Each number is 500 + 40 x the weight over its row's rms, rounded and kept within 0 to 999. Layers, rows and columns count from 0. Numbers have three digits each. The size before them is the row's rms in percent of the matrix's.

# layer 7 MLP down (transposed), 1280x320, rms 0.128, rows 593-688, columns 192-223
097:543415460493473505534539574471525440540527538505499483457531499504499480460479486519606506529483
094:449446477497481531495501549478465506415558504523555488524492506534441519572563508518478528504489
100:481532509491484545505516586500498522514430430514512478508452485484504460481487504511511453464444
094:499518502511458501450474563495465471496504485444503493521494531437545582499504533507542541470536
095:445463512517566526524495544473459499481541499511526578493557477522560546512485540522509477520528
097:507507460499587530496547426556505503588537455511516479451425430542502551514512440584472520466465
113:523554452479490438512501513456537457567478566541492505553434540561527499457543555496483463496508
097:430473488491462507531435436486464495528515476440567521463501534479509533497500535457477511479516
102:497547430478488435585515535501532466470522531520538566494528412515489509471471514489523524491533
114:537483524470461492493466543505486461466580537542480492485449477490523482537568436508481578504493
096:530475571475498516480485440459488486461495470582538495489443520491532505529464529524400539480428
099:463570474440468521474559549523595439491515577513499505497565531472481462466484454385486488579477
096:472466489423514534511418559513445540501477480529421490553496514470577388490484564503510473489428
091:516502518475408498461466457537453496427526544518547478479505543452437490508504441467511501525551
099:505524440466557520442478467512555446499444549473508541525507507464471502477540511534492514495563
089:493514492546555459508541485475480518443520468435515525506429474482546401527500511485477456477493
093:406560496503489453494559486535531473455520496489577507532517414449445487515503449561482459456487
106:496461543569472537465492496480551545500448523553469492465520565491518455489519577477482504487486
096:404517451516566487481516497467530497490514521433405485534445507540600469453568515571485489493532
150:578562415579552492493516480450490507487465516455517485468518489478457502464495492498602503473491
102:497514491543476480565532509483492475579476536578525429573453496492515546440462504524509437477475
105:437525450498540517529542517476484545516482477496519579507511520476505527518526465480484531557526
095:460453451535444471482507521464480476489501526483519562453507442491497509577526476489540524495517
103:489544487498408546490486487503471534614524405526512539511567504472493450497475434452400488515427
097:541551510447449481496507481469554485426548499516536523510510481501556518451529541477449559508505
116:471552526625459529455488500448506597521509511539510473487509478515495462464503501505498526519435
095:595494474517539431542549449511403477514492546528430574515518473513554537449500489547537476492518
096:464469519516561465484511500525449489504528518437510502527463540458476444486491508440515558512502
093:430418516462580488539459463531532523492552553515501501517438513491498523470541511475470525564437
094:482539568486540464517476510453472526484491506477574532478533501514383514456454434493532438445523
095:560519498512494516502540503522568558582479471544493563473461454475556428528464473510516509466475
103:476455524521466514567423530521529519511512511454519545447499482503475492418589469439547470483537
093:482466498492520537547510531515445564520500378474447532541482481408529520441456468497553523454533
100:489490483479468586523530450478472443469503474475534484463477501513451550492547522479577489583480
100:540564532508542561495529507529544462463503446450552451524548536470626501558604416535490484438506
100:534492501469504493506560492472413566460526437591546517460467537493549507578471526447433471520509
097:482511490506556513472502402478476529489499533521506502567547459525538545538500554483425423528489
101:503538569478541500517484526468500549501477483539476493545464439548504527495460486493608505546559
099:540423559462471500443458507452531458509485492502478457503498551486481503493506505515536544505469
091:461524464500449448569487501498522506493533560554401549535508527492485440474517466494519474494485
092:505549531463521481588484527506467526545537489467514566514568486523466479445492534573453508532567
102:501532556440508496493447544449567526477503454506532567506468504532494562522514488470455465460514
096:476529520522469492493499489451460526501438406446558474485534493520537486543488488479469424469425
105:491482464489469505541507489547452461494472575535529475507522452536512484465374534573458544533539
091:625542525521470492548470501520449414433473502485558439556458522510516526522513459502465458553504
127:482511468545475464531513485472525511472565462507487437514474453404469543501476472477483503485511
086:465480588480446513512487455394561528565493505519459496439520539491510560521528454516471483482524
100:460479475500519514542546488460423500493449525452418492531496592513558487473551574505489421544487
099:471491560430453521495499500493476503571517577534483524440562502511485441483539542504429474430444
091:502416467441448537555506494468500511492484465534479531493499519559470448516548536486460487504474
103:579510476465478496533495502540529497453485536541509524456491508551476501535534441418454542613489
095:509476449431523578463465494473480533512489419531513464453466435474530471459550465514504514522527
108:434568550432373521515489588499507510490512461499548486442449504445503494500518553475506499535471
094:484473516543468473532492514523526454435541505506453463496539466498513432481535514530558476463530
097:473531494490533506531496492475477546493493462543469511453496509480471521435495446511465519579513
100:514452535455440478459489467430545563472494539481625544557580425480533531483521596454524516538508
104:502483439549490542493552527537464475504428489503416496506539522461522481508501509534532473400529
096:488434558499468500515452533482505544426489562554529539521489477496560556548505537549498433494497
092:442509433444469576525571498532509476473505448441440494603471485479486472557554472495492511506512
094:510501527526510517480555514518494524436521510506481483518432524488516510498538483475488569497490
097:528506545492534514527458541515465507491553448507544490491503522596443460508569532520495500467437
094:494484532485453456477517561534489449496589443543536510513512567470559529496405470524522533458459
099:461456579431517505578506553480559522476490507569528497517547479557462523534453571538424401441466
095:538511431518557570442496488530526514449545499510462481501521501483449465512476453553486515554526
094:545504526503425566502535474446547492459424490571490549504493479456489536491464501428528554405475
100:429493474490479453516549477514515472458516516501524531463458503537465553494444499488496493547461
097:574514488545531545581480502458532471457472541453493552521431440502536529486545457495500477503520
100:518423521497533592456487450414472458519466537471557528495486484442529510535499475464510443541529
097:498509451530550440505574503434445606467494436510543469488517526459421495536539482460482481512585
102:545504552476525486516535547518546523549452527531476489489502563518492480463471466500484465573546
093:507448487530526469504457399539466472438509484488500527545446498522464459537585468501420557527559
098:521484478475467569512491525506500446497535537502491534502523514518463526530518509430461500454527
106:467443465477535499589453491563521408462551541468479476535521493498464566474568456515473454451555
097:489397509524541513449442466494509474500544503534525473486528482463549556480512542586512479520496
100:475488525372484551500507593468554475524509493495531503518583490524612548516493504507513437536481
101:506535559475491445546485493535428514517453442512568471501481401567528536549514463503501507490530
096:486459354493532537510489469525491521535529523564449467539491552502513506539374519540501538501462
092:512490468520466544467447483552451468549456466537486530468500496479537463520543491466475544441444
103:542467564488609513506506546522566556492458515536445456486468468487556524451538488572509488462485
096:463504525461514480515476476551458513441523474528505546493491530617509461480410585544498520428452
106:469510523423486469522451518529522462558526397437489494485475558514489540459465517505506498490527
095:535498480490606474545468500446498487495469498492472557463523520445446481532506561521526502533533
095:580446580486505538532540500557512544461488470534489448502551453541568519423451577507502474458524
097:480485554494516520449473486513473530476524425535502442522528519497499541541556511472477558548532
094:481499441465497494514550438446529535486545495487497471501533507467465497455480604451548493574503
092:431491556568511525429484464475528485493443453480516521541610544504502521529482467563459478495490
100:576469561464459483504478491477438447492505522518508516455470499466478494547556510475500479554474
099:524474517470439536470443503508525536466530432437449506500521521440492452531558453465598485517460
108:462534445475471486461449598482535637518479576468572515450522460529521534468559438480572456487422
099:520578584535471456521498505488489517509529454449473460533461527541490471456502577470480511514540
090:583571442492450517474529460529483539566502516536523586442481504496497500541441505440483419570533
093:557493483533484446493463493492534493568509485566508558502487466555554573486498457468467536468451
100:534469496519485529481550518468579464416513456561570518546465485455475476545509492492512506526505
095:473515507426465464537486541466412494531422522473523456525474534475430475454420499512459456516498
106:509572550514493522491511486483491515468480502543508546498578495491466477503577529461483498483459
119:496501473551474471542574476534457535548511444416493518466473485455564513417476504429508478517514
# layer 7 MLP up, 1280x320, rms 0.121, rows 594-689, columns 192-223
094:487468516495523517515551529563480572547453468517476450373568616467529467428432496481490462457503
087:539530519538516481532516470470482512481509555485472481472534524500472476504529496471556542541566
095:474468540485486541477461472511498492476462489569544544534505512467515557488536451425507517544486
098:552545487495448466473557496555530481517419538565484448496517453561509522473477482529544527512484
100:442430490493499494514494439565529459494477522520539469480480490534475445477566475573460501586551
104:533512514481506536503523526494488468425556501490431487513517434522522419552534507454481469503499
104:560467589557472483453555501492554494569520536440515514504475471468523512554464465501491473459519
100:478506441554447514450525565522465548456473462484563465569559530477560505518535497518509432443464
107:416446494536549467418464560499497534497526452467514556486475514457519561486516441533616553480463
099:519452514493480489506491529496528502510479472540543545456511560544491536490465555527521485520535
097:444391432529544492519470517490451602487528482524472528544523517451495472507506444555531448479459
093:511533528526434428540508589486484444477494590531554457451504438470499537541543463529448476505539
098:503505490593573474516469528474493488487525482423509541533505499484499539437495528501456476516476
100:499477587490458486559557518471451482484567496498520492475484475532521494524494519430512501514439
090:425530470513499551488497530581493464545458529527462489513499482560479597466541458494521564527604
087:529481517456514471417529482450459518528486453563515526489464537518510491509446519549498589535509
110:539519513446426521466469532528538491464509481559479434472500504492437599494437506558511523477552
109:597418509496448526510463526479522490487497469414490510521532469509474460515517459467564517516630
119:511546499551554486460576477465500515482432562499487407448497579585449522531430521533512570522507
104:578446540436525491460499488516537557449440465478441505493545547521526540538511481479472576474472
105:456519522513514482440480485429494539517439612488490465431519457523526554571552498474463484500506
104:498510449417527443446493458544478477465440472532526459466451448512449480511492527480483560503490
105:513451479513434544562539459486465472569515556492472494519474497471541527535542533467441540542522
100:525500455500542440562515509579527490574497550529500564508548497520532545479529473545530544510374
113:525471475476493511483458505450509542587519536522524547527516506554508545524463591495480549498529
103:473532496506560492494497514504549533517446521465488449546486473527426494437528438413540509461452
097:490504485503461533508523495516533530489482476546468489505500497604501523443499509554464415549423
096:510556496535512533487533493536493493492491513482520512490494511571497540517479547498458420465482
099:459447523532496500568576491437518486531547452510523492454516456520535513540556469510487531505465
100:505483510454520523461421467500516463479522534478581505483464496524532502463460446455509548434468
102:453468450461528562509478464539495491570502554512526522543491547520427512529531583491498477447508
098:564480502490476438473497544528531496494518573514519525514499505549455531550512481521489510490403
100:486491508533471467453542530542559523499492581584420512573508474472522476504472513481517455423451
105:553476492458443537529563529551506489498537504504495438466473481546455466550489463518513500468494
102:483448543501482550555493513484542420567503489443434530547460537468461572487444419566520523498507
101:619476574491512447448507547478454481495505498503453506487519483476463517515489478511484522548515
102:635589529439512502431482476562485507504504590525451529502496484541514506560470565533434472466500
099:469483562478492582464554509462455502505558448481514486435500438572529468524467429515499477494464
100:567430514468598503491500501571463535496515459498473411413457485488479426510509552496486474578444
096:505435479504456491499503433546502454554428476503488448476444526482472515496583415508506491510533
100:534483529563553510542432527463494501469473504541465523542467461534542570523492580454574506505415
098:535452562477519431556514580467462463558531529385489421520531513522465562399491528436494505490516
104:473459503486513482503542511551489482484534496512510573528534448534520479468469489512485496514536
091:487516455478567490463506520525513542472557489523444558490523527536475537489454513492530466461508
111:569515445543530457566574476492525514549485504459555466416525472494475471548499503476445490503522
096:521580359533510464522466493575422509452523532464507500533500505538542468490503573497533557509530
106:460485504464536464558463491432466530547514564557532519471543523492521484529468502541492476463530
105:490386434570509508555504501518500521475413523484575493503491489514508547495442572545456484480482
101:496506481525524474461500524577526447550486491506505478517503461442531536519485491546445548469532
100:414467457512501553462551505456481541567559520529512486584489532511529470487455487527525493433502
101:511522560544463485513559525572524522441541484503528479541464535530477544511442542467441517459488
113:456449537470546566514523571535509509461507486508468485481551430562579476454438394547481407501485
096:464537439527584513500468488473524532501504551533514527493505494499477575473534466492499446507465
100:475522505467506575571468554531560464478450503531525467530459569447496484544535468489533481471552
103:519537517515555538507473504513468466514507451552520462475464497513487494523480445520517503438472
102:475494465512478388478547412505439554424458482504619467543514479482534548523566499499513499511517
101:493473472563475531473561430576494569549455501554554484514428463550519504475522482440412628526528
090:583542482545493458520476511506475489542456553498558490447508524584445495489418455497554458519569
097:456463440462465524484550439492474571476462529420511502540475529496377464480534464484562541527407
102:570538502439522442407531508503556543438481511452493502556541484493482560424517502536524406520484
098:486532468488534536544538514489523502508518500524495481514488459558503517489562456477474519521499
100:508505467548443459486462521552479469582500505464554477477536550487553525497444427546544547467518
101:507482592463536506475476486520480443664465497465514516521393444472579540551493476488539489473474
097:511481495439581470483450514512570531463503494566455530540470501526459464493486495454458487489505
103:556459461522548519479495526547521455518583519468453481486486503484498500539516529504462564445465
106:476505497495508494507493563457552438417469555515440534482588592454537470529486535552457502487508
102:558540537512481563458474514552508522495534536538498455581485480565486497478480538525536483488474
098:544509499531456492483483486525514469574474466478437540566493511487554518496481469506471445489575
092:466553514451484578568478454446511494511545512439539609515498510541468557592528536556567491530433
104:487512459497420484528519475522506486519455524523521456486590525568598539497474476480536629570510
098:536438454476565526493574568528468460533485437500517490482448468425470482488473575511519507493504
095:503549536452463497438537474483525556524504494493527550459517505509527427510411552482587560530434
088:456498508449420399488496540542553557553562516486554468471503465528442526510527478515513481496483
106:461510518521510530513504471482489538540460505503465506475491527525467482475558524426506506483480
105:513465546521476506511491556406459479370465521594493528532473500536499496480533478523524559502456
097:497438578502516498483561524465501488472517420476460554431490569419466477513543525557510529484518
095:496442518531522491503538493412461474521555481451532483561465493537490495516452568537505486482519
106:369529457545494495524454504461488483446528498458516578548453498476525484514448498513503492520505
096:524423527508502468443548542450519422556468540507560511479475554451507530495479474506483528524509
104:531534460423481443495542545485440499522479494577519509494497524457464553523515522474500523587526
100:469533540536456483482523476585508498469492497477474445453511480521534494468518478538487469470501
103:478523530486489517520557564467496512510462476466548530560485472545526482537519488455553497496437
095:525415528514500581545473576508403491495424524467492573476470517453537471472483507510479444489473
096:516542514511482482555486558573504469501512519533501569547492526446516481525488451490449487445487
081:442507479480475478547502506487573574499511469542482526396460484450454463451525482522521534564464
104:541526504517499552453522500514452490517454506481475563461504505577467447570429513522522479468526
105:463472453487422450420495448496499425502490520518478468528430521522524470582479470491479451498538
107:481424534557490495432540527511510505472419444546484521517454534505507489457533597539471487480490
104:519496505440544533451498507493575560444459596483479462540553506527431480533518489567550554513471
094:429521513540506458460511515450503520502522464443506547619545540453512488477538534515498516491459
098:539501560463514503489475611537502474443520518445567499461469539473501397507480475564543512547594
095:549437475454494540440548416503538510473454484584514507525488455607483517516545485517531464538510
099:469456447513538506410484598544477537487477511437539521489427497462562519480544513528508510562535
096:507456407490507506477509543502495505577486533524508454526484507407533494418473434531473532589541
109:507506429496475526522541468506500513484485517469456499535497545553499498478553423503505426474483
102:541493467483543529499472482445526504556535504529441562502505507427482485546473595434490514476422